Part of a small language model's weights: width 64.
Each number is 50 + 12 x the weight over its row's rms, rounded and kept within 0 to 99. Layers, rows and columns count from 0. The size before them is the row's rms in percent of the matrix's.

# layer 9 MLP down, 64x256, rms 0.0939, rows 0-63, columns 0-63
106:39 73 47 57 75 58 62 46 34 54 50 43 39 50 60 40 58 57 62 59 72 56 51 48 43 40 43 51 57 70 62 43 56 66 54 55 50 61 46 70 56 50 54 42 63 56 36 63 44 58 48 51 60 33 48 54 46 64 38 54 72 35 30 60
100:67 71 51 64 62 51 52 32 65 38 47 53 70 34 50 40 59 39 57 40 48 61 42 63 47 47 42 54 62 49 20 47 62 29 68 46 51 46 46 41 73 36 56 43 47 56 35 49 35 64 64 57 48 51 56 68 50 35 42 38 48 43 34 43
102:35 70 51 62 43 65 40 37 69 62 32 32 48 72 39 64 48 65 52 68 42 45 36 72 46 70 53 45 50 53 55 46 66 39 44 72 36 73 39 53 68 49 81 43 54 48 55 60 54 50 68 55 32 29 46 36 40 58 50 56 48 43 48 53
097:36 45 68 41 38 59 52 36 61 58 41 73 42 32 60 56 37 55 61 65 45 46 50 62 43 47 64 70 41 39 43 51 62 51 55 50 43 64 44 59 44 55 56 60 71 49 54 47 21 57 37 62 62 70 21 46 58 37 53 48 63 59 44 52
100:41 55 53 51 71 39 35 56 77 74 65 59 58 31 63 46 44 59 65 73 62 35 35 71 64 62 48 50 29 48 65 51 71 43 52 37 41 65 58 44 55 39 62 45 59 58 35 45 56 40 61 45 58 54 47 51 52 62 47 52 65 78 75 39
101:51 73 59 66 49 47 49 35 53 42 35 68 82 28 46 54 60 34 68 44 25 58 65 42 25 60 68 38 73 40 44 46 49 47 78 55 39 49 63 42 45 48 15 49 47 47 69 63 28 58 73 45 54 18 64 50 62 37 48 77 51 54 83 58
105:44 49 29 50 51 38 52 50 53 48 43 38 54 80 59 49 49 71 42 59 66 39 45 39 22 57 36 62 74 34 59 59 57 45 59 63 61 51 35 71 57 33 47 36 50 51 44 54 44 51 44 53 47 33 38 47 67 49 36 54 37 33 63 60
094:37 58 54 37 44 40 53 53 65 36 51 48 56 49 59 56 46 51 49 67 37 54 58 50 31 51 60 55 40 47 30 56 17 51 46 47 40 48 54 31 37 29 40 53 39 39 58 62 64 45 59 20 43 40 79 57 33 48 44 54 80 32 52 31
088:47 47 53 41 50 68 38 52 59 55 29 30 37 67 29 50 43 37 51 45 75 60 50 76 63 47 54 43 43 78 41 57 46 45 59 41 38 49 58 40 40 68 56 36 63 43 45 52 57 41 45 47 71 59 31 33 42 38 31 35 58 51 51 47
100:66 57 40 56 62 56 49 52 54 55 41 36 47 76 46 75 53 69 77 57 40 53 37 32 46 48 38 49 66 47 42 58 37 43 57 61 45 56 51 41 36 38 52 55 51 76 56 37 63 88 54 67 62 43 66 55 58 73 47 46 42 49 39 50
094:51 53 47 61 78 77 58 63 48 51 47 56 33 48 34 41 54 32 49 53 47 16 48 49 50 54 22 64 40 52 72 41 49 74 42 53 65 37 63 50 52 49 51 50 45 64 66 36 61 51 32 43 63 51 46 47 57 56 40 42 55 58 56 44
098:53 61 67 49 51 55 42 51 42 57 51 59 31 46 67 75 30 48 57 31 47 69 58 67 57 29 51 56 29 69 40 66 55 22 58 61 49 56 68 34 46 48 59 46 59 52 47 43 51 42 55 43 47 54 55 53 59 31 14 45 51 68 58 25
101:74 71 50 45 38 46 57 40 72 57 41 49 79 62 60 51 64 59 33 58 53 51 48 50 69 46 55 56 54 68 72 36 54 60 67 57 58 67 55 62 58 44 49 62 46 51 44 58 53 60 60 55 55 54 52 63 56 37 50 54 52 73 53 34
102:52 39 43 58 45 48 63 50 75 50 47 69 67 35 53 57 58 49 69 59 66 65 64 68 47 38 34 54 51 49 51 45 37 74 60 60 47 37 52 26 54 44 71 47 62 47 47 56 54 58 58 36 45 36 51 62 50 47 46 33 73 43 60 47
093:79 54 61 54 53 38 54 50 50 58 67 49 31 56 57 73 55 37 55 73 41 69 33 52 43 47 51 42 44 51 44 60 59 51 33 53 61 46 56 56 48 39 68 43 42 55 72 53 55 72 36 50 55 59 50 65 59 53 57 46 46 27 53 60
102:54 71 66 52 51 68 58 64 38 37 43 47 23 62 56 24 17 17 58 67 65 51 43 50 21 51 52 26 35 52 39 47 70 45 48 49 36 52 47 44 40 42 72 48 38 45 40 61 39 51 30 57 30 49 68 54 44 66 48 44 39 36 39 45
097:32 69 50 60 58 39 34 55 43 56 68 61 47 51 47 36 57 66 67 30 63 65 52 35 43 52 41 58 43 38 41 50 40 55 63 55 00 52 58 35 49 72 27 42 41 61 54 51 52 52 75 54 51 42 52 58 47 42 42 68 68 48 51 62
104:58 48 47 70 50 51 35 51 65 56 60 49 49 55 43 62 61 56 49 49 45 62 47 53 66 65 49 58 48 53 49 52 53 40 63 74 60 49 76 61 45 53 47 71 52 70 69 45 39 67 34 47 71 63 47 51 75 43 57 46 39 41 30 54
115:58 40 70 48 57 35 57 33 56 30 56 49 47 37 41 26 62 58 56 36 45 43 58 56 36 46 49 68 43 40 59 58 55 53 45 48 62 39 60 61 35 66 58 41 47 42 51 35 60 59 54 48 32 41 43 57 32 55 68 49 59 63 36 50
089:52 49 61 56 53 53 52 60 29 43 61 50 43 51 45 45 23 69 52 27 38 40 36 44 63 65 21 41 50 46 77 57 28 44 40 57 83 50 54 79 45 61 69 64 65 65 45 52 45 32 37 72 55 76 40 46 41 44 52 69 53 48 48 51
109:41 43 54 38 44 50 41 53 39 68 75 50 50 53 61 77 29 33 61 63 44 41 27 46 66 35 50 53 43 58 51 50 42 56 37 44 75 49 35 42 55 17 43 39 54 43 47 35 65 66 66 65 70 49 43 63 48 50 71 35 38 51 40 49
093:32 53 50 67 36 69 47 52 59 52 60 45 52 62 58 59 39 63 10 33 78 78 62 61 58 69 54 33 57 48 74 52 38 32 56 58 37 60 47 42 46 57 57 58 58 33 49 61 64 70 34 47 65 40 31 64 58 36 54 46 28 60 54 54
095:61 47 64 52 45 52 49 43 46 64 24 64 49 65 33 43 54 51 63 66 38 55 50 43 53 41 54 72 45 57 48 40 22 43 37 54 61 51 58 42 29 47 71 33 56 54 49 33 60 56 63 74 51 54 57 45 24 60 49 58 53 55 50 59
099:59 39 69 61 69 29 42 55 65 54 48 44 55 51 65 37 64 38 64 61 52 26 52 50 41 58 45 29 38 49 65 40 72 51 49 47 50 61 71 50 67 51 71 46 65 64 53 33 44 56 60 62 55 29 40 60 51 49 59 38 71 53 36 69
117:35 42 42 38 42 56 70 24 44 52 34 41 39 22 57 47 64 54 37 58 51 54 60 57 61 40 45 80 65 60 44 54 39 70 43 53 46 54 30 31 36 50 52 64 40 55 46 40 49 41 48 22 51 68 60 53 43 50 46 49 79 58 33 64
107:57 49 46 63 39 35 53 40 37 40 60 54 43 53 85 64 55 51 26 46 43 71 73 57 36 64 46 46 59 34 56 34 38 61 72 53 45 51 53 65 62 53 54 61 44 52 63 65 38 51 43 48 50 72 56 58 41 42 42 66 56 59 58 56
101:58 31 60 30 53 37 46 53 40 67 47 42 40 38 68 73 41 40 49 47 65 46 15 50 62 27 18 82 40 66 40 54 51 30 57 38 48 42 48 49 49 61 80 38 55 30 52 52 41 52 31 23 51 34 30 71 39 32 62 35 48 43 42 56
110:37 41 27 41 42 47 57 32 55 51 52 37 40 53 47 41 41 34 42 54 64 54 40 36 54 32 41 60 35 52 52 75 47 56 29 53 41 48 54 52 39 48 33 42 61 34 41 50 54 52 37 47 48 40 62 45 46 54 30 51 59 35 56 40
101:51 56 41 36 34 35 69 59 43 35 32 46 63 26 46 46 46 53 28 47 67 36 65 27 48 54 30 37 41 63 67 38 58 97 61 37 70 57 48 43 58 53 37 53 39 44 45 41 24 28 55 59 59 51 52 49 50 41 38 64 38 45 50 47
099:28 61 54 60 52 51 66 33 52 39 55 52 65 62 67 37 46 57 55 61 47 43 39 60 55 33 61 37 57 50 47 69 75 28 76 63 65 50 67 48 55 62 45 63 60 50 45 49 46 53 51 40 70 57 43 41 53 63 40 46 52 40 35 38
087:39 35 55 37 48 43 47 50 73 51 45 46 46 37 56 53 35 73 74 49 23 69 83 67 56 49 40 25 51 53 40 67 67 47 53 57 61 53 73 27 53 50 45 25 65 34 51 38 40 53 50 67 61 40 49 44 55 50 69 41 71 38 45 59
102:53 58 36 63 60 52 64 43 43 46 31 45 41 54 52 33 43 49 42 41 39 33 37 50 59 27 51 81 63 54 41 46 55 55 52 51 44 58 39 67 51 48 64 45 25 43 48 63 72 53 48 59 57 34 68 64 60 65 45 32 59 49 44 63
101:38 55 32 39 44 56 43 72 51 63 39 66 55 39 44 53 56 38 53 44 70 34 34 42 75 53 64 58 42 65 43 45 62 50 44 43 51 60 39 52 49 59 46 55 20 51 72 67 37 45 63 74 45 59 61 40 45 85 48 60 60 78 43 45
103:63 57 61 45 43 31 49 35 59 37 55 50 46 50 76 56 46 50 48 52 33 58 54 48 73 63 21 33 37 49 67 25 39 41 69 69 40 48 34 33 62 57 58 74 50 55 53 48 49 51 51 34 40 43 41 32 46 71 32 46 66 52 61 55
103:58 54 59 47 44 61 54 39 41 41 48 48 35 60 61 42 55 46 22 67 65 44 30 49 39 41 59 45 64 53 49 39 38 41 49 49 42 56 56 64 24 49 28 54 44 40 62 91 42 50 44 34 50 51 41 48 43 55 47 56 46 55 48 40
090:55 49 43 48 45 41 39 41 75 42 53 58 34 36 43 62 54 59 41 41 42 65 45 25 56 59 58 52 38 35 35 56 56 55 59 58 47 55 57 53 35 51 72 35 77 56 48 68 74 36 40 48 26 51 52 53 49 45 32 36 55 68 43 35
093:28 43 46 52 58 41 61 55 52 48 58 35 56 66 42 48 30 43 55 23 52 44 40 42 68 53 38 24 54 76 29 58 37 53 57 59 40 51 49 52 73 43 45 64 57 42 30 61 30 30 47 65 60 61 43 53 33 58 46 56 57 36 63 65
099:49 55 59 28 46 63 45 62 60 50 41 43 55 44 60 75 30 79 24 46 63 52 53 64 57 46 58 21 47 54 54 48 56 49 59 58 45 50 42 25 40 33 44 55 57 41 38 64 43 45 38 66 71 62 52 39 50 58 56 23 39 44 41 39
094:47 55 62 62 76 50 33 42 42 42 28 25 66 48 85 56 63 49 44 29 61 45 47 51 57 54 53 43 30 56 58 47 57 69 39 45 48 84 58 41 35 47 51 45 54 29 56 39 28 48 50 55 47 73 58 43 50 55 44 58 57 59 39 57
107:71 45 48 40 57 48 57 40 59 73 55 56 29 32 40 66 44 37 28 48 56 52 71 66 53 34 48 36 60 64 44 67 41 70 32 46 29 31 33 35 41 49 43 51 35 31 51 31 56 48 32 52 54 44 56 57 43 29 34 41 51 63 40 30
100:56 33 54 56 44 50 53 53 79 82 79 58 48 39 52 58 47 40 60 63 49 41 35 49 32 73 45 36 41 61 72 36 46 63 44 61 38 61 47 32 75 46 57 54 34 43 62 55 32 52 46 41 57 64 31 26 29 54 36 78 46 46 47 49
088:49 56 64 45 60 32 38 50 60 59 32 53 46 60 30 59 42 36 52 69 64 65 48 50 41 42 50 54 44 43 46 75 72 59 58 52 46 61 46 56 42 48 77 64 55 48 41 78 62 53 71 31 57 83 56 63 38 44 50 49 48 45 55 40
106:56 37 54 48 38 55 51 50 48 59 63 48 59 47 70 47 44 64 51 47 34 44 53 63 52 58 52 40 51 37 61 53 51 53 34 58 25 42 40 56 56 42 68 61 46 39 40 64 35 44 54 56 67 61 50 41 47 47 49 70 63 41 43 39
096:44 63 77 48 47 45 54 52 43 62 56 47 61 50 30 43 69 53 62 38 64 49 38 54 54 49 41 65 39 58 56 55 47 12 61 38 46 65 50 45 34 51 49 57 40 33 40 48 71 46 48 66 48 71 62 58 21 73 46 33 60 62 48 58
106:57 52 43 52 43 55 55 55 63 23 50 48 59 58 59 59 68 58 52 44 47 64 61 53 35 44 28 33 60 56 30 67 68 45 39 60 44 55 59 71 79 51 46 46 53 63 55 48 71 41 56 57 40 56 68 36 83 75 34 66 62 37 39 55
100:36 59 40 43 48 55 50 50 51 57 58 33 35 45 33 45 52 64 59 40 62 41 48 49 45 46 84 79 33 50 41 56 67 35 47 57 73 60 48 49 51 50 42 54 43 54 48 49 66 55 62 67 45 74 61 27 43 71 42 42 44 48 49 49
102:69 63 61 48 38 49 52 60 46 47 44 40 42 19 56 59 60 52 45 54 37 40 37 42 23 41 47 68 51 44 47 22 68 30 47 47 60 48 45 43 42 50 69 48 49 63 72 49 62 44 40 79 51 52 70 28 40 59 43 53 68 64 58 58
104:68 25 45 48 41 38 45 60 62 54 61 50 44 46 47 58 44 39 62 47 45 52 51 70 49 70 42 54 62 34 45 53 56 46 50 56 43 51 46 42 49 46 50 45 46 59 59 62 78 62 65 39 60 59 51 59 43 55 66 52 54 57 59 64
091:46 30 56 78 61 42 48 32 77 32 31 42 61 47 40 52 52 65 49 46 48 82 48 53 35 37 72 64 57 42 55 47 29 51 65 48 64 46 56 57 51 45 30 47 51 66 68 41 58 61 45 40 69 57 49 56 58 31 49 58 69 65 54 42
117:45 33 49 52 53 43 32 35 44 40 67 40 52 47 44 64 47 55 64 35 38 51 45 45 44 32 63 67 48 53 54 43 59 24 37 69 52 44 39 34 53 71 43 64 49 40 55 42 48 39 57 30 49 52 49 75 31 49 66 37 41 40 55 58
094:50 41 37 54 56 48 53 52 62 42 46 73 63 61 76 43 73 68 29 48 68 56 71 40 65 52 59 37 66 58 68 46 41 43 50 40 33 41 32 82 29 63 40 48 68 51 53 60 48 49 41 66 59 48 62 35 47 54 56 38 42 64 38 45
104:72 37 47 21 53 24 53 56 58 50 60 48 48 57 52 50 32 53 25 49 52 32 66 55 56 44 43 52 42 59 36 48 23 58 62 22 58 38 56 30 58 34 56 47 52 29 31 57 56 45 32 42 75 28 52 61 54 40 54 48 59 42 48 34
105:41 53 68 55 48 53 29 31 51 45 48 64 43 33 50 45 57 39 51 54 39 34 48 52 62 46 63 55 40 48 57 27 67 56 58 51 40 53 37 43 64 43 24 49 31 55 51 35 37 49 26 55 49 28 34 30 64 54 38 57 43 38 49 59
094:56 50 65 57 33 56 52 53 33 46 36 30 60 61 36 59 48 53 44 24 56 51 55 16 54 49 51 47 52 61 38 50 49 35 71 41 46 64 74 42 38 57 21 46 46 51 45 54 89 45 40 50 46 42 46 64 60 32 36 39 55 50 58 46
103:53 49 67 68 53 59 52 35 46 58 53 31 25 41 27 49 40 47 53 63 31 58 53 46 57 58 63 60 50 57 68 31 44 50 68 71 76 72 35 43 68 55 64 69 46 53 62 41 51 34 46 24 43 59 73 58 66 56 39 67 49 45 58 67
105:39 47 70 54 61 55 51 52 40 54 61 39 58 46 42 46 32 52 56 60 32 67 63 44 51 63 30 39 65 35 51 34 48 49 33 73 37 54 61 37 47 33 66 50 48 59 59 38 25 59 75 40 46 67 49 50 38 47 61 43 59 59 45 49
092:40 38 42 45 35 73 59 50 53 53 23 42 20 81 60 40 56 45 46 38 56 52 60 53 51 35 61 58 65 53 49 52 44 54 51 41 47 56 49 48 42 59 65 37 54 32 51 39 49 50 66 35 39 52 55 36 20 56 64 48 60 46 57 52
093:46 55 69 61 43 50 63 70 53 53 48 46 65 59 30 50 44 52 50 73 57 62 67 56 49 52 52 45 41 59 23 34 39 72 60 70 43 36 78 44 44 65 19 49 49 47 53 36 50 51 58 47 47 64 45 43 63 48 41 29 49 70 42 55
097:50 21 47 51 24 31 42 60 54 58 53 28 48 43 32 54 52 61 49 42 40 32 32 57 42 58 59 28 46 31 56 52 38 52 39 47 62 63 56 52 55 42 70 62 64 54 50 52 64 50 57 53 36 49 37 61 56 33 54 62 21 38 38 20
106:52 47 61 50 54 32 58 55 49 40 71 47 55 61 47 59 45 36 56 34 75 37 44 43 56 58 45 38 45 60 27 44 44 37 54 58 42 62 33 65 49 27 31 56 77 45 57 60 41 45 41 39 49 59 43 54 58 44 40 57 34 39 31 24
093:49 81 53 53 49 65 45 41 52 62 24 47 55 70 47 38 60 38 48 42 39 44 39 75 63 58 59 51 34 47 51 35 50 52 50 57 41 61 74 42 58 63 57 50 40 50 66 54 39 62 46 47 52 48 33 60 40 53 37 62 44 42 49 42
099:61 50 53 47 55 35 64 61 55 39 55 38 46 45 46 45 67 63 44 56 52 54 48 43 66 64 33 45 40 50 60 61 58 41 63 49 59 30 80 56 58 34 50 46 58 50 59 47 45 45 45 51 46 37 31 42 62 39 67 43 51 50 54 29
098:54 65 56 43 54 47 60 26 77 47 64 29 37 38 52 66 33 79 30 27 54 54 50 44 59 50 64 68 39 49 48 24 51 50 47 40 45 53 45 37 35 37 65 59 42 54 57 47 47 49 52 22 57 47 44 76 47 33 30 54 65 70 71 61
098:51 53 60 60 42 63 36 47 32 30 59 48 45 66 67 60 66 38 60 53 40 39 68 76 52 44 63 16 44 41 43 66 28 63 71 37 43 28 47 61 42 53 52 53 65 42 44 63 56 42 47 70 61 53 40 45 50 56 33 54 48 55 58 72